Weights of a small GPT-style language model, trained from scratch on English Wikipedia: vocabulary 598, a variant of Adam for these matrices.
Each number is 500 + 40 x the weight over its row's rms, rounded and kept within 0 to 999. Layers, rows and columns count from 0. Numbers have three digits each. The size before them is the row's rms in percent of the matrix's.

# layer 5 MLP down (transposed), 256x64, rms 0.224, rows 98-204, columns 0-63
099:487467519500589516472447545451424464472569507480600552481495535511440471512465467467495547473502507437466534543521517484509429542546543508529507467435519555499530499551457511518453540531422502
117:538483454545504450446544523425530468465501420545559526469512444459538546447577522438512486550480491541492506487476543469515491471516461460522464472481522530562483543497596583546510531535500473
086:520611544468457478516506521561465481434477454524482468449440514525563469492532484522515468490470508491462489543483530549541510538585546513564535602466446488453520515421468505532512472508533496
097:517441494523507506483492414434456548468511474527464446523542493482524471511534522443481490438552493550469507501507462469437536479497394562540440539535473508495446463498523563497461542545498596
102:537465493518501528510524515610504557460490549494424517486470513538481448560474417505506492527457470494527445452481464464447440458569496465475450541560514536468524574490471496485548505464554442
085:449481528452567548526529569520511492535471487432551449468530454437516501532455489391442536529526449498483527501487527520487560464498499470473517493517523547456563520446491528522491561587531446
097:538389454488503483494547492524489511508542468607505495521539511526493467493482542511625471501448467501481490529518558514503482532501559443477487540480429462503515420488526495502541418497548462
101:497538527559505485505533457523485455449498502527532513486391530452460428499547429555526447403483515504466476436490537565498477532498524480488465534520539566449458466513514472477580538511531463
108:540516524506511496476498550439480509489509451436504502498459495507509477533447467391513507542478473525562518434529566474504505524466538493451579444491532584550451466490578551442460444497487548
106:481449600529522508487467472402523489487483506537561483562487516554426532489536447521501527456409456522510484488448521481499526505487416482506516467488458530429563444496516423523530472516518474
091:453506477521542411469509469509553528534468483506571565494470483508488515502544552517499503541509418521513468458524494543599553450512475446506517539476459490506489470432537521479434498434607509
103:536501522496517521473466475447508461516496429510544600496461485522456526479468463550438498477425448523494534504503457585560506518522526480567510496569560581499509522513515502532547390520501480
082:601512473487471532474469363541443452492483499442477516491462476512522478448604482529541515535476508540509503518547442474535472486509551554558499494493456513429431497494507550502475514502500529
102:491448447523465487469470458441447548497492495533461529566463503507450455532531565506542542519504425505447431558478600437520552541463549565483454542490517524455453496522515461463526520493503527
127:516491518545608527564521507496527462494520555520501462505433539480524558558476453513561505495495520402511502434440504524499482468479516517502497482506498534505484371534560490465542480453451450
086:504517456532502444545481512481481466534497504563535442466571463561556495502426515485528526549458528451495523529505532539483486498496549457470507476468481487499496518461593512382444550494569425
095:491500545519473510467559486515493460421583515531501468507448478477419491485501388507440523455525521542478463558471472495545423593536518456549545488445479535505526492452490510496506453451475483
106:529474476447462554504440434525530534425502462494455470522553503483441396397462479494460504558440494442483507525541473546546484481540549455467501507522467490477457532469521502494473580512529493
119:533480457519523498546485496506470550540569436466565509443556543457491473574455535463457508463498515519507507469444523434540423529486525548447520449455526441531554528471509541465480577518556525
098:462488491519446529492535500482499526478504523537499431486502594496457506499536472495536376510490580529527505530515456501513560518514503490539498561589503518391590503510510506537541551514541522
103:512473535471489464528497534482526464442462485452477571560472450526479496559489496426556543492514493421484512552470525440519438588496519481462492461464498534481500474560456505433445505572424471
111:501528561522498500392463434506519546507495472482478509477435565582481475446496451547495472509441490491478506519481434560475480511591551535512535491511525506484517539378496520541523509512539470
103:462528509471490466550494500381519496512504445498501484446445505512496512497541515440524438503491415547493447456472488568524518478531498507559478453410462460491440506440450545483441563539489521
102:483559488573527521499468392485462486494495532542476483435494497481502485530447544501525487515488431499483458533519479503396489488513424474507475437535526484479481599436551576479491494537473557
093:589544433499433544461471442535461470542525506467498489469468500503542443527582480496499438472520491533524514481481482444494502499546576517556561481517485479563573489476523503471554446496449579
088:541549495539416469473532456486450494475521488441499536468584463451558472517498449435541414515477408524509520422514510460510488499527571498506532464479522478489502523491464516474591475466556510
097:493482527488472528501510436528547488586464493467530476532472450452500557530541517493477530493407419516525456556507435510493501548506530495527536481556428474440489457427548508439445546500499434
097:534480466447566554571579517512502480473502431432542420511479464477497513534551539463457489460527509521530475464540511544542444471537511501483468475447398528485542467531472536554429491462486504
094:520544489578447520465456455562522510480537525523556488470546518470510543536510508470539453526480541515515516486456472472466484408511428470504543470558470489481556526438541483580481552570583471
098:537441452467436594517527498493541511464513489570509498491557467506431494482468509457484496543481552464503491443566557543481503537468446558492415473475538491542485459520559560450480551472548471
097:532502489508481479533489524482475495464511488513482538520506435464382445425444442485458490489558451490509548439496555555535522511439495531521518500556546460607498444486524516459548436519484522
089:520461454539453473474446489496491494550520474578554490559537531488507459577443571500538460435455435434523488503457514496426549530596524538525482508500488528518455475559478510522484513469438502
029:491552440536486522471513523492534490495532418419473455446526453525555510496546541450492509467478467487466531465511613475542518483454532476556398540488584497480478537503484511508533562485514461
092:466555448513505487463534446506521465480415487476522430560501486531492451498546475511554450495495585473448504438509475508506565531487498516529434532534458498478475487447489489389536498568445444
094:443509566466525509461496532483491552448435423467515449481453587459555521446472489505451531495412472517529513460532494502497549433542530494565527534479528479508512538486523471550437514493566563
090:468415398504494487522512486458559497503525477550417558535541470461493538514508459502478476489466467560566587498565482436542535465490501523554544504535471581571469486527477503505515507519510524
096:533486529511454474485540498445511450481427545518497552481447541509469519464492481535523495461538449441471548517500532471558528585416543529507545521531451497412518542479527584454450471537488447
109:456466498422545504631549477496536452438478496529513510498444495467454511488452519459458543503480479487508478484518462519449462391506529422526485497475455500495586463490450533483466475544500512
097:448490498517487479471471502490620505548524487506445461425470481486490562590530522433447492460469470497437499468540506490506430486508453485494495559413538489449447449493498524486483537577494510
098:465520543467447467467434477452558566496500489481528434520525466535516476467565412517522471447535504445430497467535556487514478493520463447477526548501465510488512436558494546455513506588450443
098:541447461534434598497481538532512480512553552506474453460585511483436479457512516472514542500543501489539481431480555488508483549466517483528535561577470462505527473473593484444513466478560477
097:531556478514585541550553538417597492540485466515488507533467549448499496506585485561482439508542472481535548534438471488535542462469478452472469503470511522450557498522465433451473479497491504
090:553430518393486537454463513519502482466460572499547509509509473465440410521486583480498520447543467495553508551480546469438474513496526488549543489578491446463497473479471502416510513504492508
093:444499459417533452488495522450503563546561483552433431369508553542529513502514496485564483527489473551477546528533519537487468506534540472491529475503545471486534496489527565493449524503515429
108:481500443469506502488567545511483538489469458530515538485546439486486536558470456496488510491548510545492546494449462491571564479515528412458399575511441458514403534518496494555535457481504510
102:575429479504473484495502512490445413512578470507428512505546484541522524542480486421546466491512512503482494519444482469472580460504548471437486493434430558527497546474498554479475442507449544
102:508426535513574471559427530518495509471497502504486520480524470532511510504509559534527516453514486499487547518484507534568443406487536454550510363510504581486471477455530531508528509557531446
097:534479537509460541457537596509468466554524524481568581478495534472440549477573543479462474524490522462438484456448560473520529514422495551549500528493507511455513427528484487485455474456441526
107:565493498492486559539523419527481478480613505553494470543460482508506545461480487532513557552490550478477546524422566446450546467457483455447527528498469500433490497471551460495516566492463459
101:529433476530452465576500563422460528548496488581521464522411440441538539506564517510451507519535476516498443549479471487439518533527465497544499525525537557491498524495507488492502585545553478
098:532515460520600497518589516494478472569484478485439466534467487518480526579556487499491471498479498538475490504547499561572477457477463472371464473471492480535531509467485459517571540529455526
107:494467564517507597454537496422476525407486469530492470530521477561496493465521494531433577478522511469527452471458468493506536515436499494432471462538475476455474414481481500432559480533530470
101:511491434522504499480523543527535458394506544479478435505476468554509485505528503430540451489492536498500371454541545410457475498507491478500443492503473549431560497517518493462533469457533526
099:498410478465581537527531492507517468537487414495431445527493503452479489445504520471542499436552503483490592510447503537595462510498505524455510481482542414464549561528505499534470478527481515
098:494466476465493548506550534575504597480517561539554492466469456496578431455483497498421558455475534472436529513475522480545509408521561500463491506489453519510566500523469502492502456462449525
099:547489467497571478431522474445507502454522543534434473451534571437468466465560522415523516484492560474482452460454517473498478441501541537446457521498466447469535521504534592465448486499469483
100:521484431533651493513489497497516434506511449535508485504534521508490543542525471464504484419497524476495527508466515444571489528500492505521476441488414585537475533530541513469526491577528448
118:496430510531497530437473480525432487511521556444486477471558519561575534507481549543468502519533401440577520472425492470488491508539487505509475450449505525574511483466527577532548525484537517
083:448470494491634558471458525478507489546520519503578484534563508449471542536485582481481497509516510492522558455414513500492541531556468523549534490496501459476535521463458579535446500532536517
103:493480490513597548512506489494492426494520501517465528488499477524567447494463531499494496449458546518558463477442484572568552468465492545535552527487451465496558519537516523543425453433422559
097:479530506524438426440519468493492506486415558527473541534429483546527485479491456600513438537489501494454512533524422445531487485490470428472486435526429496487507472492525445525543565458497499
102:535465497498473501506501492566399460460442479494508521453557485505549527554539500487504470455631510484544500428490476465434497537486500465535501471466487466511522467526553518516471505554533607
086:489539413529465499492496455571465549510524501421508513522479501499510579493513495527508452522518466459491492522505532482535484514576507401532517477583490488503487478370504429523510508446445536
103:446518525463567544500528501450486439474500487462488543531465523523498484572559542454506487540509512464372525447499546538460550507532448392463500452473493564493465484526487477549491527545484488
103:557459474505464457431469498475463511485454459519544485535505534446513534497473529529510496506509470465478485477490454562547528521487498509387548509449531471461478550553469596535570414530480571
096:487534535485480533481595521534534483548540498458439379464512492610493483450460458511529480455479533517546485543452447486510488476507572497506492506466461508461500501430482452458564471483470464
095:462455506510509484554561547474450482465522533542490533458506481562434456563420531422563533465543466458512468498474526529496507458554422524524533493475493515480506500522450582505485554579504450
104:470481482543538553559498562507428583539532521458546517395531490585530475510481528464502553517478471517465540446522508523502501487539455477457481515490472574460470510455407548483464519528460491
098:533517537519510488471506499526401560479511502555479495502508551565506505491542557572507538549488505522458541462518459422402498563528511469568539542462459509457450455509515583477529501525548531
093:572497552458483508471536508458506570491520520531515499461518409510519517488445457457565549503537560588467484561416552528463451493529487489501556477486489513484448537513437483489524510530557424
097:513423545496495490474583466480581538444509484506480503574523505550491487445539457498520461446468512550545527475559443457476524499517434450486497526462519452503505448543487482542490604466434471
094:508490462555482568521524511533443479522417453519603532496524517495468536413487444503480497507469520518482560470547515539523480489429489555540512462554451475493535463590482527414530483504474526
104:542526487464512512505478556441536456459535474480538542492474532476507405517529531433529532464496450485575484408517560488531414484501480479484554461509485507490467568598513507466493504523435549
096:458483489454520567550527529443517547523467551533520520503507479473537474462464521498535489486411516470484507442527538565478498385492499473507441479543525514547478431531525566517516486576419452
100:412458458454481475478495540501484435474466517490576563535453480479501496592497595466583475508501496469498477474505521486538433459520496545527424524484495537462498559483506423476470518475447471
100:506437472472484541496516480497500555481568485513524504545556528553459501430519493514574414513451434617499573471501511503448449503489480498562444506512463499443445489504512495548523513524442460
088:495478468473496471545518450508510525433471582549457507409561498540572453504553460519523461519527492435434424507531536459439561514495513496514504527493535532541458523388510519483488517478514524
095:523505477522538501536511425477575514484507513532419540500520592467467550513476431448584507522476459498513504544516528525453489457437437464487514458445584499427451509516467510534461517498552478
092:531502463533468498522495479556470531474494498498541531470494511491622428495466520495517511541471540526583406491516465499479540457546503561502468486501468517433467439515436559427492547500481578
108:541491497507507499472480520524466476548472554542522477481469454498577388493558519498475505513492504515498543513401469499510510547495440529535536471478470462562498365514523457481481466454420511
092:519537551554533500479453426483496486430488504482487508512458530546568482483488436395541459517482567504547625559498501481567474470462468477493555482467524493505475560494499508539477472535468475
104:467446448493490542516444442588569567483484470495558464493488454512573499466523547448516442483499476503472482517520442506513558510452519421454469474499470527498476442525519496471441435583532525
099:451468498579525506448546516435457488530476577539563519478529519514560523489501499439519529443521522452396473547453462523411489489456493495492516484519481559538501516552512517525542430451461462
103:532485479520436492473467520554521571500462517531539464550453524467547481517537523499456455589471441485561459481556491535501458481524536418478500443469469526490497442543463431507501508538608516
100:476523497473483504507519419460477563485518464512485420518500507506446567476490438480485469508501516485494447404451468491510554519523613439437478534447468525434447464450502540456505488560500486
103:471518450535524498500467510515500553491522485559524478506511491597485426429498518488506525507568473539561391413419504477489497517518486539577527493484485469465503507506474519429469469540532577
098:493432615546492490500516465486533483454514526511436485451508455522549523446520520609524478505577546457480523524529455519467492529510548449539540522500524481471430523484575468505460439488493455
101:519451537466465495502485501479516583532448474515501510516509490515590464535505578513497599455458513564547512477568563487436456484457507571441514479508558475524501517555471528463491545571503472
106:487542513577497433570428578481517547455432493571538480464530476523515505512487435513522492454517520455511483461573511460452479473500507477557505475431469413557539516511472546523528482554480485
094:575467505455508518496508513487494556455497488535510433456431504549515443550490451461444503450570496455507502470464533499460488589603523537476497551427516467484486479505543543459487479583493528
094:538422494514482441506557509580496531455437541519518461477507591537497523555552491503470532559518471471521502521466512487421505517497538440483529454497579493532526475515534420453502575499569512
093:508516495498506470444503461570450465455519521544423488495521494516473497408542480480512411439450469490444538506493445471580543615531580504546471516464470464495503522505477534497535473517480514
101:441518493519554478515452492468512463498551534463464481458544524507456550556504500461491450413510562397479555469483534505469578508455384535490500519456494517530499518478512480477493480463415474
103:489463556507550591515467481489570483546483479562513489511481534456464444498443470546458557534458491481477428379442525523465496510474449500555464504466530532461481436504456540460470497530509511
095:489489470495539437451469547504474513535492547570561473508554504466484526513437500500406478473460513491476451459477454521462478525521498491505549456499427554466492454415565576500546441532539442
099:511469538517476556413503454596522477472549503448503517542492521564508457495554500448522425485500520484497513488582499528555452488546498510541459486468532569421431506459419510468479531503471520
092:530567578495541490473458478488473553460507501549576557527517441523439529500474472510573521514534488536501485552493553448561466528546486478502546538468496464563533475502550552489494501595488417
092:509447478489440560419420454517540448490429464483459532438475505516503450538529507508485450530469562576555490534533429491545465500508445516520488517519517513459450524549512501530558519569439497
098:529494511460473573523529479521479518563475494582529457403582496539447489556501562520501506509574461514444482473489415557478534492534490473533549550470440546524450462470561512504482509503475501
097:570493533500442441565539453486511438488410512532572499462489506494456490526575473482493545452533499490530444478493483498588526446481461538480500471441495489498513543505501517453461555533459598
095:526478430535512435529497487578425456517433505602540510525497496505505448566564520440502472533478460567465529434569540493478516462523503453480493503541466500527516431550514513515458503541469476
080:536525546587473488507556486484420554543548503510472454509416528526529512502582471530513439567463473466542495476512509484479566526577491488484493504515498530526473502510541597512547534419498460
097:511507478498533450489457493486464497471559525499445437449503485523519544472579499521450542509482424470538572522504539468452548524507522455503561507466485554460503470455507487522470465537523653
083:492530492466488458508523473551422520491600454488512471493535430488531454523463506512510511508540476548455533517458572487461493445518470367510427481543486480475534527470421541517451493519469526
094:448455490520474601547516541509492489485536518500477499510543441507522539570445575401500502565469466479578524504501471479441528511466433512562517486496500536482464486494520514584458524506422485
106:523488487563508499485546500551453449458455557500473571399536587455491509543532471563553523463500563531485493447508459520514544587460531481529523463490444490450480509533513536527539488442502533
105:507470488524500483480494461483476491508455432554539479540488532492457548483493460486537447354418499536489519474545469510525419429469485559494464501586520517496483533479526523482464463562542535
# layer 5 MLP up, 256x64, rms 0.231, rows 99-205, columns 0-63
110:473540520496505412440442549460528524498502519507540534586593537503443527533497559512528528545503490535565486508534493468525484478492435435492473506541524492570460488466531504487409566446480473
087:566498583535414517495497495499534493481492528510489458531560436554470504426501524541453480477504476461493512584512512517492514566545525526493548558583527502548543549526463503450545525413474532
096:520465439489465492467410543428561448539449506509515460567503533489550547445452478518454503482497444496467472510488462561461543541485463477495485628545476523500461556532526512498463467467514484
101:459480547557534540507514463516512465518496447506462491528549431538465570504514495522457509556507473463535519552548472511453452549442433530454411516487494483473516444590423478487478553493563478
087:557612472548486532510531453463540476533510526500525496582459484525522492475510423488518543511503506533521538489492452493490544462500465531499509453549516482535532527466496400608450519508575555
094:592438419436472524453494492547517526549492486493542490631570490520484506440457471506522545473493510459555503543492513485521514471409502502462478562486509489484468447527455499461464549519508498
097:510455461506479464514604479540543523458544528495553510589528494475503606472496515516516483530530498448491469500541436455555514511539492522478435557492523492487481466571447443555517561476562504
109:582495495489466590459542492445479541445486511495495552547515480502558517485528533499420545478506562532556498480549531481477531480525525502417455575518505493540537515470462484467430503472597456
104:469460479490510511458443525448434429532515539474490545543466463575532500461385559513407519556480569507466488574486510507498552473520487486492548548534533479531553488510461506507519450467484477
089:442455485503485484465434458493457479548531515491530525505528550519537539451466487560488506611515525461524513483541521511476558510512512415512419503456488521564461470488526504516428495427432425
111:473464525501509485469489512475456402477512530500437545479503595418493484522510530503433510462561498528501417493459507459398459530495479554412516504564555505521500417513522507494509504497495495
089:501427494519447540421467446504536482525447553499411503526505485471493501505519506534457566550493506531517539561534417520487521463501476520513479498524511542507479399529472531593436558537526536
098:499466491441410448540492538466535497542558559497464449504518415495441457412498440544496550488497498493477474510506458536444483486449448512486502487550578533568539456526559492494484534466517537
116:509502495574459437484532482526510498495564491519528520512547568438524611560530533539481492482496500532502465491499408457461516494522494523508408487499529491545453473525467475586549545416502507
088:568394548496516539459562511421497537537524568480470432473563483431447478495455507499478523518530482452529520528488493511529505463509440451523467485534533436520464473564507490483433549459544523
097:506454571501473475477496542551424397494499526496475476495568507550457482411533555514458503441475544545512473555474510498514527569497510488530558551518519499539512472528422489440548473483507432
108:526509580476384441522464539419449536514533514497464555482554480535499557505530542546466475507524466528470445536451544479464473477488492529421492480474442440539496526481502469545510466497451441
109:534487485491459460521547493464487495528548531454525536516569581511494505488422541511472530454503492483499465507520440477477467564499393562463427467457412463535548504445523531495508559466448476
103:496526474480539530499533496457586556490424559440518543517428538450529477470472508567407479556509538459516528491504432445505500499512516571486488506484476489587531503519505493529503592516551481
103:493537482568480478519557506526443531452510470490527488488488504396535493490495494546443500567514499480496406481564447504428584546546489457495467581494520468523528461462523498550458537506569515
112:507458544509507494543536486465510567475580514474497454507560436452446532524474569510512529535560478483571522529527419505548527531492479510481505570581497515573510541571453465489507465480486432
104:456559555446455494491464507459531461484431525497491490494517554505497478475463548490519545474458460542545505493461472467459615479515387509467482492449477514512445441460475531487439534479440557
093:536422486464517482408485516508532538506488532470485577540552531544502564494491522494564536531462456448592476494508457472458512554502519518507463600474497530551471543476468452446505460451549482
094:526492491466406397491472557502446497465456501446483501465533449529511497495502513510491488489482545507482520535487499411483495531471440482415536589485559515479502518529523498511533574444598526
095:481521520540539532418537554460489504454508448469525491495522509511489518525435560470464627492491585532508536511499492513461508533512445495501485460510482521504477462515547513554428504453565390
096:467504583477445491471462574462549461552550481501530437472513527515491510490489478521476579456519587543464491526477534525522461588484510480493513523522496481518498491531536478510505581408572425
094:573521477445521501533498525491552476429501475434506432487515466498461464480534567548454532479523569573528469503488532518545519490559526505404472499536493485495528404515538453556556558476486492
087:472483592482489522479525499509509504499500456387508500475540482474434492505502484586446493523460534506457510519463496510471523486504555501519471508514603433599463532522404492544528535533502449
102:495569553538514473495528501465525418508568512507540451484458469517517521408498478527510556443543545566486467465516494472517535595490470547513460492518546417515501469500393504506462528469524475
098:505508438455452502496478518497571544501502558539507520487542508464510615508535534526466437534424503465517510530431427463557495469430523536467480470479590437466498465458506450499493494510538470
088:517541507452491516484524469458537498574480489479493423513534530438546582509592463522515489589546472479473479469487458512514544553555464495513435489477447519539584486431442480564498494497503478
039:485452566494421473443508508492481475549491580424480509528512563473536536455431512575450532529522516481529515540461435478489517501506435497503460509502502483511512431477468436557453540438505424
094:469531560443459446502568526453523477522451531500489505499471486539571499528430545523505464546550517543455495451501461452520594525513479510491357507497449451487476487513471485481539499441516518
092:579481575500451453499473527455490485500515500510540449509548482498413545487452506516444461526571570459489559546548499530556479576511488482485542520554479503517495503540466441454420503455537457
091:510488480507524502500570506560551426504477502525463545517543546457514527505451491533422629466519532496456522489461429540518458492431493534487514462548572458504540459473494529456540560485504455
096:557540428544488547506570507482475516411504503537502473570487511466463541466486509556393497566471533512595527542461514499498494500490561496447516549453509484500492480468472456521539431530465540
105:483496463450536362510483417536544525539520540483509517507427527528512506419385551508517505470560474486498462537438479473524537503511481500504515482537468476493566447487463440498496505476514519
100:503545516402450486487495606529543452534515544544504443484518524481547517503455494549410511482535550496522458515519515523507466467424512466524500551450546476484532390522486527485501553508494445
097:543512557443507474530530500500563527539517516493457507523598513450550554514413451526510493518512523475468544484524552530523524486541474577447486517459460407547512484610474487518484476521545516
098:497575442483478427503519532445457497539460517427513557504506500518532539439519558493483537546465442510477555514467547448561466533474518450431479557520523498465477469523409464471476554530515552
098:543435558523517436446505480525535380566498563465521563493489578471535473512500506479499540501590506503486494478430521473519522538510459510431483508425452480512544443483495507525515487517509441
087:436527459490535513500527501572556543464507460456541516519465484466470488477449434521493492447548515463527516507507471555462464515440463460485515493524590423475572567479476434532471599491507475
091:545464510512492436430472531484473526510526526488513486510483544551539569477482571513490474504525496555464431494546513451471502553508572481445430545476435433556491517478463486571487469453549416
106:544512472511487469478533509477572440515533499504482463555556510483541621525476511535510473469428520531527452552538501486440448509486405498461505488507561440522506485532540493504428451505576459
095:497488546473547489452541498511530477504450476522522483486490462504478499489487470497513525482606540475548524503485410502458527565375439533447446453537532533563512491567549498545450557519499497
104:483480442526514472507466518500516532488479490514546470508573482448450485533429548552508535478617609499578491535470527518508560500497497563497443519538546516504563462495542508538484528524574501
100:496515478486502490439508528453559553531533541463463481560559603468545528558491461513532483503437535500498487480438538552532505451459503550474474465483536447535486558461497485487408567454478445
110:451447535473472421501476452469502499547464501486454437528512556506524512482514449497473488488566483582521467481424494453456568534471466528475488496470564477472516483569489526544474594406511485
100:578473459484474366516505497509554517475454474471511494546552503462519546427512471561537594505469500551502515489451465480542462475511543490463517576580561495485526501491479458495458477495504464
100:538472443563515467440590517551520490533481616437524475494559514420555482539541550496434556528560508500455519522486463534518456483481467508508504535542491447535521491481513509541568509466496500
107:478497475483512465506463521529531531482502508478521455518501474474488519565538570490525550536486497468520512560416410454422524555497473512482542513445488501527450549456513461566560520377539459
097:394481425508470474537579571475551491551490553505500475558455483506538468461470541504505473481530495513542524534527492449493538455482464490482567572540521590565524496536443493530506530507554479
098:463559507519427476480552469592492443451564538514552525505493489440491454438468480544492493471571522460542517504445486497470515552414495512448516495492487516517456408531530532507516524507562434
099:525442516493501480486459442527472510584455465481471513563525564424496514491506491493485511553484532458522447599491432488471485469463474486476453459487456505515534405452553452580506535517446531
099:523497614577421493479624509457522467445511512516480473485487482539554502448510532523493508475553570580499473502514508453428526553487478510520482538527505484552508446532482448493491502487549515
105:520510482492527471475556489494543533531495511528566471547552567461453534502470532513400537473535527541469567572427451501511520446525512460499503534490466531537530465558473487496484590539572444
122:455536493437455481523456618487465453559492483445448495541541494486562491504463567521459493462507493525550598570475500425510478469501471545452522553478486549482548467537445487494514490509487518
085:526544554485477482547477497470548546474502545368525456523486479515580490470550473561509575473540456565507459479504488462531560487530514495522536488572551504486507435461470479485480581490467507
097:506469530436578502455503500455471483581501484486494523467493537526509594411506451496470482478574553498512571517533454495426545550419502509469495540549487549485580505540498482515494471476543493
100:481507530509497424452495559470530484567490540512465575543468491476493479519514483511475654576511537476500503517454477516433490477536454539446521496442495502494528477540560473527457489462570531
106:505546486487463440497477486465503495535502514387501479555494521485560515471523565504467476480482492552558565604548505425500516529530529569435542522529521501479573537527441496547545511449493505
087:509451510520462507440456492499447465533547514481467450531515474518535491404497478522501559507448453470617439509479508546537439507515511512485480454518435534496451498454531491532507544392457538
105:484542516544519416505563434479477507524527530451437456482589475469574590498521537495456490520506512510494476511484491519505556463449484521511535508504581444561549502472491525500430502474596500
106:510493519555504531488505477487538450506485484509529488476468527506542549422437501536543561556491551545557463552482442512469439522438473603448516552523535529489533468554496475507417487543517426
098:457468514514510473493477535544540509503556563445464554544529448480505531494556598512524525477485501473520542480495430484505556582475483517477459585533486475536444531504531480437540450465486401
100:555539469502498498501583484441532483576522504487415423490493523468506546489505497506528469585535521484521465530455470514539513475495465522463464464500451496525560473440487385600469495521470494
104:471499478504443500529511540470555522471463495491479566515549457519449470501449578498514581510555476548551420545532448506421558531501469518486545532450549566445515475471531432546508524499540497
105:481418554436498517504566482471535450550496547528405458527473489426462493461513486519469571556523519558538448463474472530499502543479497518505510482511603491485561459537482473487443515523561522
088:482524442519441531530527478522411523490451447394492479430465510500442482522515479617475522473480475508500505505517456526450523506486476478428447504528552470452538482507516498550446577504459521
097:450519439443508511503479500496498488494449497457566413493516565519540539490512489534401510501532561551546474483464424537427495512431502563497461473473570556517464489542499505528511478531555447
098:501488511385445518457494537507476497454497509481588548470492496452547507478436532507542577579464569523464471481462486454492545503470511509489433480514491506506569415521551489471471515478562467
103:581542483527431508529444550471568528531495528476536404506565577518455507508420548547479472482514494538465502556537471469549521480515512569462476506531541516474511518578522516509459559526478479
093:481455527426485515535495542481527449591524504445524491437489503565533548458520516521498502499499423562541580533473468508533550457476465453476474533495539568513551419495420454484478482513467523
099:550545571485467481475530519480510457469554501523456509511501510503453492422523489534469490562490536517458591547464504531400527448472453540516559503566559519619548486510506485504486486484527476
108:460428461528535491490507554481437470535521551476505486529586556458453533489472567498495490526535490550555506476491461494410493528428499494503444518468533435436497432491507465579462487496448545
087:470508464464484513418481574547469474489527494457409528508512461525587493479532533453430536471446433507533462500495495490490503483528508487456486557530597471528560532457493562463481515417509483
095:494407503533517501470496587486547463453456529438517543556466521499516581476443481490521561576465451520544493525507478492485518500512525535438478502478421480600478561467504506478504571500506529
086:554461542514447524534485569520536495541545532398520467527576442419543495525433533454479506504468491480517511487484542479483546470541493461497511602533481503525539583495504450466500548449498498
104:510514526506486503489450549475439553422489445489534446590486495481478587428419494573474511542544528463476466514455407519466465505498512520514451516493429509452476527492494451531518538542473493
094:462575515571461490517554516453458480438494529522477389487510526475497517465407524537469511542485572432501504531456511458572525477550519518536475529547537517503580512563477508503515544489499464
107:549447457476469529529426470488555492469482515502487463506584512516466532493522543479507592519450477538554517614527520494507537459513472522401499542506584501507569507548517452498448508480502515
095:563516511514482539455493492478469514529476515490539438490477596489504570435551490471502489486522559472580542509539412551531497422518486515509494531577498524513553511486409504476474534433451466
107:549452486499517476522459514455523504442423525517534499473484558481480468556491487514391594502564521508584469561457514543476473565475526543500474528515550450493548441506503424505503504519466467
098:489499525486472530543483479414451505569574490476475493558539483498455482439495502499517470524555542470480460551471486482480629450472461489418538500530516496547441527521463439502440557518482521
099:547393506493478499471456528481516562589488492501463532547493549459447494460504515541496517499534509496597492509463495471463533462473480574455421489515465419473495469472514427510526452534502568
101:520456511398416500497545529439465440547439548485417452512457494453553449549482497548508568563532520512502544494478508461514551473473460500446506483510542547528510497551449547510483513476520539
105:434489539508490511475511463452405535548432456431466459542507469540520530503468504586442477464541540510535468537476543559457526442526507560426536540497522443472523460520491555501460483515494542
104:477514470464495475431506453494484480498535512426491468548572528548463474496451540471474528576492501497541424463443460574535449500550479567476508497521539565511599429516494459535518482472498460
091:486504505476503449451463547491534516492509518521488406531622545484461584525434487546491506471480500460598436589506539514515470464513515495491506483584516517470501448546501498529516482539533467
087:462396531528513492488532475529536456477524497516457452489517477547516475485536521557481595457569518456489494559439488519504488532468484497444423466513442497508474456558579483572515529442519450
093:519489474426414469460454501505468469533482500430552546569452541506552471519521519484494492523467482525536524522523553399432489432491478559413513518470488476515492468461471457527529555454458531
098:507423531557470468506502614496506462440500485520489559522542474456499517449457507483474536460423548485535503548467504484561535475494444471457434586514488493555499546494504472548466496442501432
113:535460462493457415462467491509436525520560488482450527516500499459473518517511458511485505581544470533568614567487480530518545449489503526448447531501508493486436445514455497513530491544459587
093:539565447524524456474408550443524504451503543508564500538553513442488541485435554512472519484453535536557459548518445556478568478543518508510525521518515564479478545460528491501464480456415513
097:505518442440527398482530575499519528444521475537507520440504505475516562489495498551456564497591490498509479555542554480514463560422526510475480550479506531434496505532493470488490488523402457
093:483492571524491448515526517464590498449530486494551491502488416443506617532432544532482445504545549566540532469506495517487524524525516490430506522538528447505506470559543527576526494498539503
091:454525609514454449431585530489547449504468452532443545490462535476473479472550562545489486492538543475471459507410496544469522481493445486504508505554576514528479483581488494540507496502517525
100:468520502480497446502568516461544494580435501467516525530417505459429524425453414519511484512498549517548568483555481517473529530497518513461503488519566449597538531504501497576466519517499482
102:407470551469497537431490474464518486495452528506438465518536507486516524486435532510475501503587497498494458525552501542446561440489491542515518548532524444598546391520521530441480485508498491
100:516457445515513430515471528530518529462425529454544490591437490534455533525493518511396495518481537590522496599499526519469517480485522497432488530479509459469578430524486460517485512511511486
078:510521426460463453460425587597512402517434469496514476449495497507501533488513465513467464495484468450489483522456488449515445558510491527509462462489474420519519539438429524540521484467522515
100:509532566445472456415484572471535509518461498514482506502503557450562608444498484516472585486510485535487405528456479457475499521453484473528418509445477471489451487464474532498487538490505537
086:502429577515488529450529481502543461522437612489477489505531551520517517492492510578493548441512444484567519515493540409515484466458476460516514499505452461468428573474495472475521463517544550
096:452464474490470483484492577452497491499478499500395521528536533551527552458512641431510508493505472559565484502446491509506483452516467503512424547542519494521497466556518446504485440479542488
106:537449470478480514541508476521531467529486536481489445521556529468535564514516474566447483581490504463450513529513453541445500483475542565495536559556519468613500470540452487505452469529589456
103:428473504497435477498471499469532499558492438483554485564473520504457536410457452514466531444498526598482492477505477469493530492442517581480461510572448535488554526538524454551465491530530558
101:436540425551440532504484537498514549517581480528527557594539471558509499486492520524511497556498500533550508462523436474485520434530482539474458527551613461549472514509444476522487530493466477